Each number is 50 + 12 x the weight over its row's rms, rounded and kept within 0 to 99. Layers, rows and columns count from 0. The size before them is the row's rms in percent of the matrix's.

# up: layer 3 MLP up, 1024x384, rms 0.156, rows 499-503, columns 96-191
# down: layer 3 MLP down (transposed), 1024x384, rms 0.0885, rows 499-503, columns 96-191
# gate: layer 3 MLP gate, 1024x384, rms 0.149, rows 500-503, columns 96-191
up499 094:68 62 32 37 54 55 49 57 56 44 52 60 49 44 37 67 54 43 51 26 85 44 65 54 52 57 54 61 59 49 20 48 47 19 50 50 50 58 73 32 75 42 50 40 54 60 43 49 37 57 55 58 31 26 39 50 64 62 53 39 55 34 55 80 40 44 59 43 31 49 60 31 61 35 52 30 57 36 44 46 39 49 40 43 47 49 66 40 48 57 41 58 45 36 54 30
down499 091:54 84 67 57 58 41 39 63 49 49 59 54 50 70 50 52 50 41 44 54 42 60 48 60 41 20 35 48 32 62 61 27 59 54 61 48 45 38 38 52 44 35 58 54 29 36 39 43 52 54 58 72 80 53 56 48 54 47 42 60 48 53 37 39 69 39 41 56 61 59 59 72 63 67 49 60 45 68 38 57 33 32 49 54 51 54 32 69 46 60 51 56 52 60 40 51
gate500 104:34 42 44 35 54 90 32 33 49 50 49 56 77 45 55 36 46 61 36 48 59 34 35 55 52 47 64 54 37 40 42 31 58 56 62 50 61 48 59 39 58 47 65 50 42 47 45 64 38 33 37 33 49 40 37 32 60 44 44 59 45 44 60 56 55 67 57 24 51 37 48 44 64 62 37 63 57 40 37 66 61 36 49 48 55 39 47 60 37 50 39 57 23 47 35 64
up500 104:52 62 31 52 38 78 54 34 58 38 64 58 44 53 51 36 36 47 33 50 52 63 52 36 57 65 55 63 46 48 49 56 64 22 51 65 53 62 47 55 50 67 54 42 54 53 59 73 27 39 44 43 38 50 47 49 42 57 44 68 42 48 45 58 63 61 52 66 44 65 50 64 55 52 57 40 56 44 46 40 41 42 52 59 63 63 44 55 59 67 41 35 54 60 33 40
down500 103:44 54 45 38 55 27 43 59 58 64 55 53 19 46 47 53 55 36 52 52 56 42 51 61 70 39 42 45 38 34 54 33 28 63 44 28 41 53 64 59 68 51 50 62 58 48 24 38 61 74 62 63 49 51 41 36 55 41 66 59 65 70 55 66 55 61 55 63 60 46 41 40 71 61 47 48 49 57 65 54 45 57 52 46 42 79 40 41 49 65 71 59 58 43 57 56
gate501 097:54 65 48 52 35 41 36 67 61 46 70 46 60 44 39 27 42 56 40 63 54 53 61 64 43 50 40 58 42 60 24 44 27 76 45 52 61 44 42 39 45 51 33 54 51 36 21 34 55 49 42 69 47 56 47 69 60 60 68 33 61 45 43 55 29 58 44 60 59 57 56 53 42 70 54 47 62 43 47 38 55 31 47 50 52 57 61 48 54 49 62 67 57 60 82 38
up501 104:71 44 49 37 32 44 63 27 56 42 58 68 59 31 68 73 45 41 58 62 62 67 49 54 33 49 56 50 58 58 41 49 37 64 60 53 52 53 24 65 40 58 34 60 58 66 57 46 57 53 55 56 52 45 64 71 48 49 41 63 38 33 34 60 55 43 55 53 52 58 38 56 59 31 49 58 33 64 43 43 39 51 59 67 52 37 44 48 19 45 38 38 24 66 42 43
down501 097:23 71 65 73 55 54 57 54 46 34 50 40 62 55 60 46 46 55 54 50 47 38 54 57 63 56 49 35 65 55 76 60 72 56 47 46 42 32 62 30 58 59 60 52 21 43 50 47 57 41 17 51 56 80 47 67 41 34 35 61 61 44 61 40 59 61 66 38 43 45 53 70 46 60 58 30 53 33 49 73 55 49 48 42 41 56 39 49 53 29 72 56 55 46 44 54
gate502 100:54 48 75 50 54 47 64 46 53 32 69 43 46 46 54 47 61 70 47 42 54 27 25 68 37 63 44 42 50 65 66 40 38 61 45 37 58 37 57 59 54 29 48 40 72 50 62 69 47 43 42 50 30 31 74 63 39 49 48 45 52 45 35 52 61 60 56 40 49 42 53 49 51 63 56 53 50 27 49 57 55 54 62 47 33 29 69 46 52 21 70 41 54 63 40 49
up502 098:37 83 32 23 64 38 42 71 50 51 53 39 45 35 28 60 56 33 39 48 37 54 43 49 48 77 39 27 51 39 57 39 49 35 49 43 56 66 50 36 76 52 46 67 38 43 47 50 43 42 41 60 44 52 80 44 55 60 69 50 35 27 40 48 54 39 46 54 43 58 24 44 53 44 31 44 36 42 47 35 50 71 62 45 66 45 38 36 37 37 29 44 60 39 47 53
down502 106:45 64 16 46 67 46 62 61 52 57 27 47 46 60 54 32 61 42 32 33 53 70 51 39 61 47 75 59 64 39 32 41 39 34 61 42 44 49 69 65 45 58 32 45 58 49 56 55 55 67 53 52 34 47 46 66 39 63 51 52 42 41 85 39 23 64 50 70 53 40 61 49 57 55 82 43 40 57 48 74 52 40 67 24 45 61 54 54 41 63 63 61 53 47 31 70
gate503 097:47 59 49 64 55 45 62 59 46 47 40 40 66 57 59 58 30 63 59 35 60 52 34 50 55 29 62 42 44 48 57 44 46 29 33 65 46 48 56 48 60 57 51 53 44 62 33 39 50 46 28 48 70 42 56 73 43 56 78 45 40 40 55 48 39 46 38 51 33 38 77 47 40 53 45 51 38 43 68 59 68 53 69 35 59 48 62 46 40 74 39 59 69 71 33 54
up503 099:50 52 67 49 37 37 63 55 47 62 63 68 42 28 57 58 47 71 33 65 37 61 48 35 47 49 55 37 72 80 31 62 32 44 42 71 42 51 33 53 52 54 31 56 53 52 63 33 52 39 46 58 54 45 28 56 55 45 57 44 61 47 70 61 50 39 45 68 43 88 55 72 52 50 56 38 64 47 53 17 56 39 46 69 49 68 65 67 71 22 74 62 52 32 51 39
down503 099:36 41 46 67 61 32 43 31 77 50 36 60 15 58 57 43 36 43 58 40 50 62 57 60 78 36 34 41 64 40 68 64 57 61 52 58 56 48 66 51 74 24 48 50 42 42 28 59 62 47 45 63 43 33 48 68 52 59 49 45 37 59 26 52 31 71 69 54 36 39 40 70 54 49 39 50 61 66 45 47 18 52 44 49 56 56 51 41 52 73 59 41 65 36 67 44